Each number is 500 + 50 x the weight over its row's rms, rounded and kept within 0 to 999. Layers, rows and columns count from 0. Numbers have three digits each. The size before them is the row's rms in percent of the matrix's.

# layer 6 attention value, 384x192, rms 0.115, rows 229-255, columns 96-191
113:482453533550537465474452504513428533523501409478516389488475501570489570500448555447525549448459441669579446558493535580577453413529354505484528523419478508436478429519457418499493565544509566540546506443504506476454508446422555441487505385532457455550432470564565418523565480460450432484
069:437418506460515313528486471530393485469486441453488476503479550373563455557554467484393470537476553431568545527610495611470530467498485447536521503606475547438533502530523592360591610489476489451499542463515489516520511479502495527425461505514444509435427507505453522505516487499562573440
078:500457458478521455488457472592476540474446457464529384485523556599501512500473520491509576433427436624503460482549538581574484384472406497525505538426431503428522429526515431466542533563482560549570507401492535473434516416420502447481483460511517498549399487535493418511581448511478449452
083:511488441422501548446423475535589506439365539591434439430468525479554530497538467517487499515491471430531518468536497495508577506439486463564511500541432503519486518484596483363570450471518472533543511492489514464494569452519515518495503570420542522491545464515428499476465485585528539408
073:457519536519418510515528456355500386534557498497544592467417467448458581514569433477618463547516495432453459523474530447463410490548576488469493534514573418489385495493524536622377512506477551458472489561509528537482472531559501475506519394534445516465535548486537491512497437462551530578
072:515457534503482568508536502401531482556529515533482584456528382445428618484562448534472474534536516426445514488423512445486509557543542482472506495534544443591399520411491518534462534451484521444522567661532529542512453576640495489540539532482508539409554513487496532496446458456507514557
071:464518507537514436535532494594428551432531508528470507617547535517519318537498569521500500457441485570577549479577476532483562460538422499513480530609463499411627544610465449534564503469478451541469495389571500450492514468412384484492493522549514485532438495509480465514542550505489482523
101:617589407484508499527593537544595542490426537466482507536568375532475548473435508559474516500477457586519528428424426428602524487528529530530482483469522495554531566405548504495522404530514424484477581576459444522653494487499540549567539623422604498593573480467546508502496524521401493489
078:523443477378535532452390432567475528499407484548519397374468596528513463502556524544392501512503489445484460506591535562556505430428445419606512535504447515489499441491575515334566515514496518498567503480529566469409517406472507479443509544523449512490455481466422463482482479528548555417
077:482520526577465514509567558423464481538622524433497582580545427439437613483492512444535513509539542486522531467409517475456446563549480557392478408473566462547520575496440546628423510491534460560521521575459408544519478659574552501526510447456477520491600519524583509469467463485470476591
060:438499537599439466510553594445514458588616481485455547602524462527470645468490483460568497508505478484511513497432502448491469499562411538429514441516580530556559556552484516631453484491523507590590505522490430544512463564582538452532545396466491513487564488588565480467500420440459472580
065:506529542537524575517625525490534461547585516463449519519489482589467489506473540466579550444510490511517452507509417429494449532565582529474494558499621450533559486580487410648445432585512423498509479549480483533458498461455582470455537464501564564524518454534544477462480520451534442628
053:516477442498528474500433505572473543460478502490529408374451547517481468465482451535358500494448456611548503548551525578547542368438423485517505548455418521429540484562512444442552561513508488496604512467423486477535526463437538472504549510492410512509356493515438464544509452478519507445
086:476496567506519553476488521398522456537504519600507502428536513594497503556542539482610505491533539372442519557461472477461494530504481489549547486511583457532469423574546477587468464513539515512572453469489512487396536488566616479505525449565497599404533488522488458370458525465556503581
098:580440484533484627447542478635524523514477545491571451533568500480448479406530496546393456527554547425524511431531525433444552588512495560515470522440450512522525564466457580452542485512509499493469454578555492503501449567572429452461506572445503505585599538421413561550459515556465522519
086:565522532463472499479519497398565492458436546556483583435473473466487491509530477553482493532565545332431506470468456448492513508486626468595536492499549440600429537410565561472507450496489486402475508611483519513513493551543538551515488564541521568448550512463507608462431504541512594467
071:553501465467533428508452417567508582474430488420520447495483479473555472474465493570361464511472482603534487441559526545521531366464515428508498570472432522438545474485472518355567503566461514444437532472518508469536505451456428509437468587486488454571426512442481563544573498532448511414
093:584501441440514496484434492459561498498392579552436516463435519458545501525542485487411486539511489478477555467488452515460582526444560494622487467563477537533503543494569539365570503512544427435477501500475468466592561513475516539505486669496537501475543484501492559474449483579500519327
076:553491422471513347491564429553457579471457494436509420512454462532552490530517468526397527475501442619548465526507521540600472359507438486490481541450457539439465476492448463492554575491426532488531551504467501488590500461415480438464452459553497453553382499522570497511572467502467510444
073:532549505578465495562598575477492463533592505434500599608546409541464569462499545450512457467515547544525502523444460462477495551555530597414444403470572484568541588518467522602433456493538454503542502599458390536654490576481547494523475462461515494541597491544552525479441485479445505560
103:358526503474541465536419532548452500416502442505464485519429560506577372535451549447556535466459433595516486517495507577511530485496463466484561490558439543409556467610483438473542460508522481557428444416481469488503573421367522510489482423453498427577439489521483456511562543504531466499
116:476490579486512526514472518449543512524515478585446494450510456606497475562478509502658561508488467453486517558457460540554487509462453461489501487507514490520447444485528462580505522407501522535564553463493580516430520489559530513548533420508550545403457478573484449442513502463527455555
082:425473485522519474508486436584435464457544539478508525583521558437515362475549489518468465494480555485525496441579559537445580530520487542435462507517452555408533534547453539528546528524455505547468484409530450480517515541506426476428485518518493460520508558411526481565541497496509508505
069:592464509558481415518509450600482559546515506363545484556527437526463488471510503544392515514449558639605548520525541629504474382456418531416446570430441519428567562479465513520563621547459521507540571456512503453509458560513414477464439547437499478549456479508524510513554522495481484506
061:577528423418453475497492491594527507385424489483548450550473562573570447495487515566482501489421462616503484431587464554512530383454469490511499530457418553497550478526484497388577482492503439504523512435534525482505539449354421518498488580522507473580418477463464492526579522510468484366
073:531517399399468598499434470569587521421422507489461444481477566486524456422506490554497533481437455530499488439545464526583570508441513486577512513495472537508545555458548512417571460513446465561530477474437497452532509425373505572481523641427573535613459456512463458527487477544534505379
081:652545486519464559476591507424567497510481579515483587471555377578465551573544496572461523515499556451447470500489478430545526529567544551524445525430549450599412562504530529605451493474527407450541500584463520543562500592546554501515500573513568536484563489467534520466411486500426499512
# layer 6 attention output (transposed), 384x192, rms 0.11, rows 229-255, columns 96-191
081:521528380549573499514549441488554442451507517575456527532626462535463470566471492492485510484497630453531510446486473504559428507520535534550489566450461432565579588509458447553460571516512519515466439457500506609554464494456515452486537583492494484485556531372568500559522494498519455543
078:425459608504492501563493535578501634482427499507568515535490469394474470396520530559567519566503420506366488505519502483518482461530409481466522492537410479447508474485503484567482476474512495466489545495544490344507439465559498474548470476511572469477544488532460478457542567605482490467
066:547493565585523505443545436533439563516496496517477518528463570498498498556498559518518526504614535423487476519430412476474488481513465437517435499436508469484527560491487430570475591481594414466441415455510440531593423504568478506539492493464492433447582494438413445491476491602509510476
079:449466511605497478532439608535407507485514506554573491490380586424453507525496556441529485544526521559507497527427532496512516522528493384401400481505485459426452487512542502595507560413498451454484506546526504572563480448651492509526484416443507464452474545506366425458489519503477522545
076:508456559438484480561445458488508496581505430498564544464532366495500543472523481542427472504358461481414514417553516455486447429523521560561549456465565618514537451488511553449520430559496499501571489442488481491484450503419458479467538466514510470521453468531572533524534490529508494458
072:467418492487469467526377509489476440530535458517556510593515399512595519500460558471445461478429516557448499520514533460550517485502552568495538437510599604502489460457501575441531477527470504521556490502492480509489561509468444473459467410527484494580477548505500545535546437429439492529
084:544599518451512515497587527502531583521466557450497487465452589467481471507524506494566556537598480438490488500529432571464485549486447427486543509545434417447517557566532466525532520476526500457496542451459510424415492541542588508492447574474510488407552430521428541435486554578566511451
102:506469393531455555502471520423556435461555481495505474587506521576554493531523460498497507506469459573548522504478584481474499568480498558400471514477507477467473452476473503518474449427472468579466498553595525556461562521504487491510584472478458591525438561535565484510551494412489475491
076:477468604593484473505558529555432592497454520540517511517410603439472491513503574479562492512591478501459468561419473477492547505492470426445442485495446461462464495514492447550485572476559427428450456560505485459569417487638500490553451484450581444497536527508390472476451513565470509511
079:485504410369529517490424480490560402497543482443482484460541412529512530487478441492451471504406537503533539482556515533517472502491558530525603512516510538496510505513505575429523451529453600526537571428480519549428601485374503523446532555533406549505462468516572551535551486399515480536
071:521492432352575546517456451483569384483553485473496487485537448540482541533518433514454475498425521505501521486539502545505466502488555546529607549487478506464486494485478575477528473516474595491543544419460522541442600476374528491479540618521416537490458434540578537538534471432526451499
083:585543449406579540492520457405542416467519501519445475497575461619515535560541448499468510435474487486491509549517511571497535523486557624519572473445534447492441445541463523487494458506485517514528460484457524527444506528422518492478518580502448503503467443504558486499557446463548399421
072:453461522603410532454430616582428601467492504499520440529450516423500466437487638422504551582453444490433481475423567461534481568545464453439380479509492443484505528440486484535505550423474469511442529556544463472496465444576451520489477407478534475553544469516460435444473538556459514517
099:563503473338614522538476463475497439458483540483435463392477511566466480558577475508463508488523486480559423533511477607503525521541539532590573532465517430441487476527514513552524560507542578424583496427466529572513559518509597539528484636429437486406482406500435475478482445506562470447
103:528514576584490439491524499521445512539486480432550550464433532480485555477443484465456460511592559539473493542436422490499550501460542482532548488505500560497476571510498495495514552554613472448455484491429497558540514578569519540434458495505491510448487586479413539558433447483467570505
083:497469542527511522474545449443534471451520486548547498548434507549506506487576498516476443467516409621502464539449585478479521492470506562468433529448509508476478401483461535508479429468455432468482424653586505473535483546527436461553557495455506536565454571553520459489537492478461478459
071:469494583658398477483580522533481632534463466514567557537497559450509470465490524522551500532544471505442506484467503459487476487489435498455418462520457491524500533485470446523462504468492404532428507573527473436566393527593473477502477372517627466533507611504490521528498547586444529507
090:445481537613499498559515556478525559464445521582591495552442578517496440459536499569590483509464467552452521524427537472496524494478505479409420545495462471497462464514521495584476472436482389489481486604531466503529403507635444444556584481518600459534435600544479431467483509532513469486
080:465549497625422556438570465487512574466487528526584437525519575490503472467541560425575498514498531503483535411504497498475416541480460502455422550478478526502540521482434490533468477437452435553420437578558469466537389572538436453544579470491518491610536532492539439540497540525543505523
078:514514419380506530484443481470575382475524497441496486494536416534479519469494433523462487495414511525531555469544532546509472535478564578511600485507487510490487482526468579448522438538468591525512574465483522568411581496392515525453554588491425556510479477498579553538547475427496460534
110:516557469455490550493531564431581525484499541550437489487584527493431389532491504508574585506510511432574509461573510552464483477489505439544464515522449450578606510486559417539520481480461476509453546441506561445428492466434541504511503537470505526429500395481496493446515601589586529487
100:555512437482561507538452448455489376516536517520447491491534472567555492564563533536482494440524546484570485493542522535522490501607470544508516536492606456436473516498517502571452518510486550495591462455508515553577576487494584537494474485462433483430519449444477494512511474499555479478
099:499572555491466459481554496565482640516475497461520503394505499456489502439496498473505505542567519479448469478506434493488488444519495412567556514550467505558543546473525515461499539564557509497496511441446498447519450503463532565485488451513524490500505481514449525477459539580520589501
083:473507518594460509446473493579456574493505480466597506515497499471578503434454530526497496473543543470419535503454456452533492501559482461473454512521488522478482528467459535491459543464471510604517480532455412528513453505537368482465519419560493480585538590484518507515468515503475472499
069:532504589664502468446556463518508587493450554473525496550456543489505466482530559505583516480572526493484523520423480451461514472475446461507440492475474497464472553464486443595459528482577419487442503554531404459551473533631479499569499470489549449454567548533487499435459523605513536492
078:491541509656472455420542567517495541458523529523491476460430591447480507517447517427547495514519486528476487555366537448490522496479539419412405473513476448509491505467518477531479502463491428509387426535535448513521413456574481535536548438510551489537502576509498439442473488522440528564
090:531528408521566520508512412513503516438487479464500392389439441611523529504525446413515425442450466531454507489453503507459467565484550613542519568458538521474431456448477558534482493519567476535496414548528518542515490571530464513573623528469485543578489625566525454479461478451523508482
# layer 6 attention query, 384x192, rms 0.115, rows 256-262, columns 96-191
064:488524573529462475438542553503526490523505524429596484557542529492488527479513527546461505570561470550494604564432442569627495552583495469440506511466526546519408522488506634502555434377527501574465577482483453466510480464447508473486589405542548531485430573434386451527518570543443540561
079:489386545562455473584519455452463575562466498459554513580582515640453522546484478508510517495546501534589438548510428517588467574559415607529586457425492487554453443529542427524506468540443487510512524527494550498543523521501396582469453473517499507504492473439465503501590535599434485444
098:508506510481464566469512521568447463425540483545424524576411490609516457493462582489495437477492480444499526482530476469448519527462491519459459528481559375511498547547509459493468390563481412443481592591516559537534525490527478468527549641389423524520505481469465584562465470512467453538
117:479520488378426519463476511523554423471549472472421496545490497449625369531500480529539525441477533493359500497514538475392596552513630363511479583555491456595564554476445524501522522438524405485432504443500453571550529484494498536438509554383479472451419514592481496481441496449550613458
139:490450499470562488556478477433535578632448495488552387455646533452547564514481432479480574515535506530524487497526456511560442481500519519537546464458474639445521479462552497483559560578478616585533449444498520493434478496570525448442479391512533533428520472449519525520563470509534543465
142:511490534596582476474542465509412541560469497543561452440519502522421663557493489460471490529504531543617525553464460522578407390460461603503558443468554520426468438563527508526461512529489578527573468586498501460480527535527490487545434453579530566544585419420561495515550499469487418510
118:554503489506477428508547499492467454562512533491595502537512497524418623576505529455501568456428514630604514558483494453508380453521561602455466459548553532545427489543456525495456478498497519504507521604418439481463518570455489548558400464525476573501512446546593543497488492480473489512
# layer 6 attention key, 384x192, rms 0.116, rows 256-262, columns 96-191
109:459545492527555586539546496468494553527595427544537398455537539475474567532474463452489558499580455410469434540471497608479535466508518467479550561441459507480494430497503491582473587549506577463561442442506542443438496441538568486476544423489466492469430531438490410516497537538529444425
065:463519516392525490520477444457541543505488473561537583453408589433491492452488448523486504367502457384453491535466522533495510484494447498489481508464570534489500531437466563645550457552457423525449465506544501542584534495420504527463581478501476563592516460488578479549508501519501471465
140:460465537548582433545496487410497542566453455450487384414529471552543533533431504436524615531509480475499432438575493522519488447558478517511518543443403514450486437514527521518556615477453597527500466409529516411449476399563512417469537428586479456447459540468539468519486532506505469458
109:510477523482505567423478537516540432472561493533491559453479601362449476526406473506532512376528554469484475471430515538518561447541511543402493567470560450443533556420475608563482471558537390520466507614443489544498545517528495570513553469481473542495585475453502504552501440510506584469
120:504511525436521490590508457453471547546478479488515488488507451583531494433604472505528472599525447498485512590554496449450474560489450461551522477521407525524476460546508438487555517526417627526547451384573530426482463489483568446478481481552554476533452561512434475529550549539498451495
124:502503468556584404506486490437502583577454537469461372469521544518583509489412476438520568529514537511520475418517495519551540448522489506581493517492422540414555450525508493467545567540433585592424434422531535455488436392520498454394484405555525463487528519469477450527539537490489480470
093:462422525540454461418504492489493420478488496449530482500474494475430544512413580487423507439417537503524486458496546493521478483522546562430456463519542477549535467507506558488488553429570489496493516555425430507548526538439490561535460476464450534486525434548551542471453435420496473512